Part of a small language model's weights: untied embeddings.
Each number is 128 + 32 x the weight over its row's rms, rounded and kept within 0 to 255. Layers, rows and columns count from 0. The size above them is the row's rms in percent of the matrix's.

# layer 7 attention query, 256x256, rms 0.167, rows 219-255, columns 192-223
size [ 84  79  96  84  92  81  87  81  96  91  84  90  90  86  85  89  88  83  92  88  91  87  87  90  90  83  90  85  84  90  84  84  96  84  88  94  96]
[[ 97 132  81 131  95 178 119 120  80  85 148 131 180 136 119 130 115 174 142 105 160  91  89 134 122 149 136 126 134 112 130 107]
 [165 108 120 147  88  59 142 140  70 161 152 147  95 141 110 107 153  99 128 131 121 134 129 110 140 165 151 113  84 145 118 160]
 [146 115 173 117 152  89 145 101 137 152 113 165 157 186 182  51 151 116  94 103 134 115 141 154 171 157 127 149 114 134  98 170]
 [178 116 155 148  97  98 152 113  66 153 110 183 120  88 100 123 115 126 120 166 167 196 135 118 179 127  89 184  94 101 104 106]
 [ 92 179 147 114 117 126  99  86 125  97 113  83 146 131 144 123 146 142 173  43 171 149 130 112  99 174 143 104  94 171 154 112]
 [171 107  94 109 115 101 138 105 145  96 133 140 110 163 109 173  91 119 107 148  97 122  98  82  95 113 155 158  49  83 133 127]
 [ 87 171 147 140  76 141 150 118 140 112 138 142 156 134 107  73 119 192 113  88  88 145 115 140 178  63 115 117 123 133 120 104]
 [104  68  82  78 141  63 142 140 103 155 102 167 168  99 132  87 155 142 110 155 137  95 116 130 188 141 110 177 115 126 144 141]
 [ 94 100 122  55 109 107  97 117  91 161 122 158 118 158 184 106 142 119 128 117 132 114 114 153 128 133 152 103 127 133 121 122]
 [110 104  57 107  46 102 162 100 139 143  91  88 110 123 124 124  85 161 105 119  40 148 122 145 145 128 167 121 106 114 107  84]
 [142 111 108 141 142 109 169 155 172 105 160 201 156 109 121 156 110 163  67 152 151 107 194 117  77  80 153 121 124 141 180 167]
 [123 137  96 152 106 114 157  91 105 101 105 142 114  68 163 138 128 176  49 169 107  97 174 106 144  82  83 107 100  92 111 143]
 [ 81 136 100  86 152 184 123 117 120 117 137 101  40 113 177 156 139 132 123 108  62 148 166 112  92 210 145 154 117  99 113 117]
 [179 113  95 166 112 135 171 155  55 110 118 138  72 122  83 130  75 119 104 126 119 162 143 197 162  98 112 126 113 144 106 120]
 [148  77 157 150 125 125 143 133 132 182  66 162 146  80  94 141 191 160 119 114 165 125 153  93 161 133 175 107 115 100 115 136]
 [122 154 117 106 153 140 113 102 108 178  91 145 165  96 171 103 130 173 152 128 173 109 127 109 137 227 114  55 181 136 192 158]
 [185 136 119 140 102 129 156 137  97 107 182 141 122 130 160 192 135 117 106 130 107 103 117 102  86 164 121 154  98 118 127  97]
 [ 88 103 155 119 166 107 110 116 161 158 127  74 132 143 182 138  76  96 125 168 125 129 110 134 143  94 110 131 109 116 116 143]
 [ 68 142 141 182 134 102 112 141 131  87 116  94 122 144  88 177  37  82 148 133 209 123  94 130 104  61 115 215  84 103 127 128]
 [111 119 152 120 185 108 174 104 168 177  94 158 140 164  96 122 119 173  65 128 148 135 139  94  96 109 176 140 139 152 124 126]
 [ 79 125 141 117 138 145 115  98  98 107  90 133 196 135 126 108 195 132 171 155 129 139 141  88 108 112 133  97 169 112 115 154]
 [178 126  92 128 164 165 241  96  75 118  97 160 192 135 187 140 157 153 113 136 142 125  83 151 153 129  90 129 151 111  85 125]
 [ 92  89 137 103 154 133 134  63  61 123 119 159 123  98 156  57 180  97 156 135 169 136 132 143 169 108 145  93 117  91 154 151]
 [131  81 165 133 147 134 206 142 123 152 151 190 162 217 117 112 135 171 104 143 120  64 134 103 151 133 138 167 174 143 157 117]
 [111 115 154  94 123 131  91  89 110 166  97  98 144 132 125  78 165  94 168 189 103 148 153 104 159 174 161 104 108 186 130 166]
 [141 168 148 167 129 142 201 127 119 185  61 137 126 118  78 105 101 135 179 113 157 182  88 110 105 133 104 108 118 143 145 127]
 [139 165 134  23  98  90 136 120  96 166 142 145 112 126 130 101 107 123  87 177 121 143 205 175  49 202 125 163 106 114 106 150]
 [145 158  87 156  78 127 180 113 168 178 123 138 145 208 141 113 159 155 124 192 124 166 140 107 158 139  86 134  98 122  96 104]
 [101 131 108 139  97  95 120 148  88 146 116 170 142 134 111 155 138  54  80 136  80 147 142 140  91 134 134 103 117 102 153  67]
 [145 120 173  99 128 108 132 158  84 127 163 106  99 163  91 148 105 158 139 130 103  59 158 172 132 156  88 130 156 147 108 129]
 [ 98 108 132 115  61 146 135 131 140  90 157  86 130 145 126 118 182 159 138 154 141 136 171 134 189 105 106  89 177 125  85 137]
 [ 97 131  97 142 117 145 117 166 141 107 147 131 126 139 119 143 180 128 144 142 136 165 115  92 150 175 162 114 136 154 186 124]
 [112 134  91 143  64 151 222 151 143 150 177 174  95 161  92 119 118 124 133 176 130 104 157 150 110 102 110 138 110  89 118 125]
 [100 129 123  99 155 132 116 181 181  94 165 141 112 133 146 105 152 115 148 149  65 106 103 157 153  97 163 109 163 142 117 197]
 [151 123 166 121 143  92 172 151  89 106 102 141 108 157 165  97 154 105 173 119 113 149  85 113 107 142 130 155 140 102  99 170]
 [137 137 119  72 119 156 129 114 139 152 115 128 134 107 162 155 121 138 145 121 132 108 150 106  77  72 188 152 161 174 148 144]
 [174 111 145 145 154 186  88 154  64 124 127 125 116  96 122 168 136 142  98 151 129 107 138 172  83 156 183  74 180 163 154 155]]
# layer 7 attention key, 256x256, rms 0.165, rows 219-255, columns 192-223
size [ 82  84  92  80  89  77  85  86  85  79  86  86  88  90  80  85  84  85  86  84  84  87  91  86  89  80  85  86  78  91  80  79  90  89  85  87  88]
[[135 190 191 104 126  89  85 183 117 169 133 126 154 111 172 121 132 158 158 149 144 104 146 135 127  82 113 142 117 131 130 178]
 [179 113 125 155 161 127 153 209 146  71 147 160  88 167 154 124  71 146 156 106 132 150 170 151 112 141 147 144 158 150 120 103]
 [111 137  62 105 107 160 103  80 142 146 119 137 177  70 137 148 143 128 171 162 119 178 153  94 156 156 166 144 145 139 123  61]
 [150  82 124 109 111 118 142 107 106 138  50 166 207 130  96 158  74 177 149  89 133 133 117 148 144 132 144 154  92 137 121 163]
 [131 119 133 129 143 138 167 109  89 140 133  67  85  98 118 105 128  50  67 159 151  92 174 100 124 142 114 149 165 135 156 151]
 [161 118  92 125 138 151 114 164 107 146 114 172  77 136 125 108  86 138 154 147 206 154 168 108  87  80  73 127 183  82 138 168]
 [112 117  50 129 138  92 137  74 123 165 103 138 107  34 116  99  85 113 133 136  94 131 156 157 114 101 120 129 134 133 200  82]
 [144 132 145 156 148 132 130 140 109 128 151 169  63 131 101 142 175 164 130 182 133 151 141 161 141 173 137 174  84 145 177 142]
 [122 121 160 131 108  81  54 111 126 150 147  34 107 107 143  86 159 180 150 131 114 155 114 147 151  62 120 162 138 189 116 144]
 [147 156 132 119 159 116 126 124  97 102 122 163 105 125 149 171 137 180 120 212 194 123  65 162  91 137  91  86 166 131 156 149]
 [107  59 145 155 130 177 116 204  72 119 148 152 147 129 131 105 158 110  92 134 107 151 133 133 122 178 108 172  88 119 130 140]
 [111 166 190 117 162 160 192 102 123 138 155 100 146 134 119 129 105 123 105 138 138  67 151 125  96 162  70 117 129 106 149 127]
 [136 110 114 186 137 126 112 157 137 116 115 108 150  81 196 111 153  71 147 162 117 100 131 117 131 106 181 113 100 114  86  92]
 [186  82 167 139 114 174 127  95  38 143 136 125 112 137 129 116 106 182 147  69 139 146 128  70 106 112 188 137 137 137  87  96]
 [ 63  57 131 152 144  89 138 117 147 145 110 137 149 100 133 137 146 150 116 154 121 115 117 106 136 161 182 128 120 126 143 158]
 [111  82 137 136 209 172 108 144 136 147 130 115  91 105 114 195 146  45 144 135 105 139  63 183 135 108 191  95 135 119 221 152]
 [171 155 167  84  81  90 119  98 158 144 122 191 118  71 161 130 133  77 137 114 113 166 199  61 139  93 143 163 171 157  94 143]
 [148 116 163 161 105  70 147  74 114 200 104 167 127 185 172 143 136  84 130 120 157  94  94 111 151 180  77  63 144  61 107 169]
 [131 107 123 187 156 103  69 168 140 135 133 111  90  87 109  63 155 109 137 142 165  94 102 114 159 158  92 109 118 182 124 126]
 [130 109 178 128 145  88 121 147 135 161 170 140  86  86 146 127  55 163 147 104 149  77 137  97 112  71 139 187 116  89 138 120]
 [134 130 103  76 140 137 121 124 104 177 131  75  87 108 158 156 139  66 170 100  89 113 148 157 163  59 131 119 133 150 154 139]
 [124 107 157 149 162 102 177 150 111 205 128 177 113 128 144  89 131  93 138  96 135 175 124 155 141 148  95 180 132 130 137 166]
 [110 126 148  89 144 105 170 111 118 125 151 131  79 136 102 111 129 145 159 191  96 116 136 187 108 151  79 140 146 171 118 139]
 [ 83 126 169 166 155 141 116 146 121 155  75 210 159  81 137 126 187 131 115 128 156 112 184  53  72 151 139 142 168 103 112 107]
 [ 79 119 104 103 117 189 117  77 128 141 133 143 152 139  86 174 142 104 128 129 157 170 102 128 133 131 150 106 136 158  95  84]
 [109 126 144  64 173 125 176  86 162  89 118 114 142 187 113 157  43 169 100 133 149  94 128 106 115 126 111  93 141 139 184  96]
 [128  93 140 121  87  81 139  88 168 151  97 129 150 110 119 114 141 170  97 147 101  80 186 113 128 115 153 122 153 154 127 164]
 [114 189 110  65 141  81 103  90 152 153 139 187 163 160 108 116 130 113  89 114 148 157  76 119  90  95 139 115 134 139 183 184]
 [ 86 131 166 165 155  50 147 112 102 133 138 127 141 183 121 147 127  85 119 146 162 156 121  83 145 122 162 128 155 131  98 154]
 [159 111  99 137 110 116 144 160 139 170 127 165 136 130 206 112 132 122 122 140 161 157 157  86 206  77 106 116 178 119 132  82]
 [150 109  55  84 125 135 169 124 173  88 132 101 115 137 145 109 120 134 151  74 100 151 194 109 179 135 103 132 130 127 116  95]
 [ 88 123 142 169 118 111 136 163 145 107 109 103 127 129 122 120 147 104  73 152 130 167  84 167  67 145 137 160 187 145 113 152]
 [139 154 159 140 135 118  87  63 152 149 124 137 140 103 100  19 161 123 143 117  84 137 132 127 131 104 118 134 176  95 128 118]
 [152 160 114 163  77 137 152 143 126 110 120 133 114  92 125  84 150 121 123 148  84 145 148  97 128 147  77 161 163 141  97  90]
 [107 154 111  66 147 122 106 145  98  93  83 121 102 116 138 126 118 157  66 129 112  94 151 128 133 155 115 113 120 109  83 146]
 [134  97 137  47 122 117 109 110 126 147 110 165 144 177 145 133  70 141 116 140 131 105  51 133 111 103 102 113  96 155 130 129]
 [150 132 160 127 128 124 129 126 129 164 168  70 133 115 189  85 139 107 142 131 192 193 115 120 115 121 122 136 156 157 123 110]]
# layer 7 attention value, 256x256, rms 0.173, rows 192-201, columns 192-223
size [ 88  98  96  86  86 102  93  91  81  89]
[[163  97 147 145 101 167  95 171 149 112 129 157 174 112 156 107 102 117 155 150 128  88 181 213 163 206  88 133 164 113 121  85]
 [132 133 133 173 159 105 115 131 181 128 138 143 161 107  93 112 168 168 128 152  86 155 120 121  83 120 130 168 103 120 124 109]
 [120  85  59  71 115 177  77 169 105 109 161 124  78 185 133 107 142 144 110  99 123 196 168  90 108 182 153 120  90 171  89 133]
 [124  92  79 147 182  65 102 150 130 156 118 136 111  98 166  81  79 164  72  96  91 146  78 148 109 141 202  62 114 103 124 109]
 [119 161 134  90  71 125 119 195 126 141  93 118 191 140 134  78 126 129 103  81 176 175  88 114 114 140 110 129 105  72 119 156]
 [103 100 143 142 125  63 135 126 131  97 108 121 143 140 150  78 160 100 133 135 171  86  80 107 146  82 137 115  37 147 104 148]
 [146 102 159 149  75 123  96 157 178  84 155 106 154 123 143 140 109 152 128 146 107 148  97 132 180 169  96 164 148  65 154 193]
 [113 166 167  69 109  98 189 135 116 134 145 160 125 128  97 140 179 164 154 122 180 151 145 143 136 204 168  74 161 117 125 126]
 [174  82 109  80 100 149 124 154 145 114 174 129 134 120 117 117 146 104 175 109 110 122 139 161  84 110 195 168 142 103 140 127]
 [131 165 146  83 194 142 128 166  88 134 162 119 111 187 111 142 102 188 128 102 135 104 154 124 155 138 149 159 102 156 165 108]]
# layer 7 attention output (transposed), 256x256, rms 0.174, rows 192-200, columns 192-223
size [ 92 101 100  90  94 101  96  95  86]
[[131 139 118 105 113  95 156 160 128 101 108 202 186 118 142 126 105 126  91 107 181 100 124  74 155 132 132 129 145 156 117 158]
 [139 144  86 114 129 174  82 123 125 165 146  61 112 185 160 150 131  99 175 125 186 129 123 129 158 111  98  50 108  58 136  92]
 [131 118 199 140 116  82 117 156 142 138 130 110 161 101 161 125 110 180 180  70 147  66  99 106 127 129 149  99 127 131 138 174]
 [141 123  92 160 126 106 108  88 141 103 129 136 156 174  99 136 131  84 191 142  84  79  93 107  78 153 180 135  91 173 127 122]
 [122 144 168  93 127 152 131  94 149 137  80 121 104  91  97 162 114  96 148 157  83 128 196 114  86 102 148 103  96 143 143 174]
 [173  74 142 158  82 111 184 145 116  89 150 225 107 160 133 142  74  96 134 128 153 151 100 172 150 116 126 203 170 120 104 147]
 [138 146 176  80 110 103 202 127  51 174 114 157 167 101 123  71 144 134 146 139 182 116 158 144 136 178  93 103 150  77 118 116]
 [166 107 165 184 103 176 109 118 103 139 138 101 135 121  69 140 146 147 181 140 152 105 124  58 139  87 115 123  92 140  97 102]
 [ 74  89 128 162 134  82 127 101 186 152 104 153 137 167 127 153  60 120 118 119  95 106 126 131 143 193 110  92  77 101 125 180]]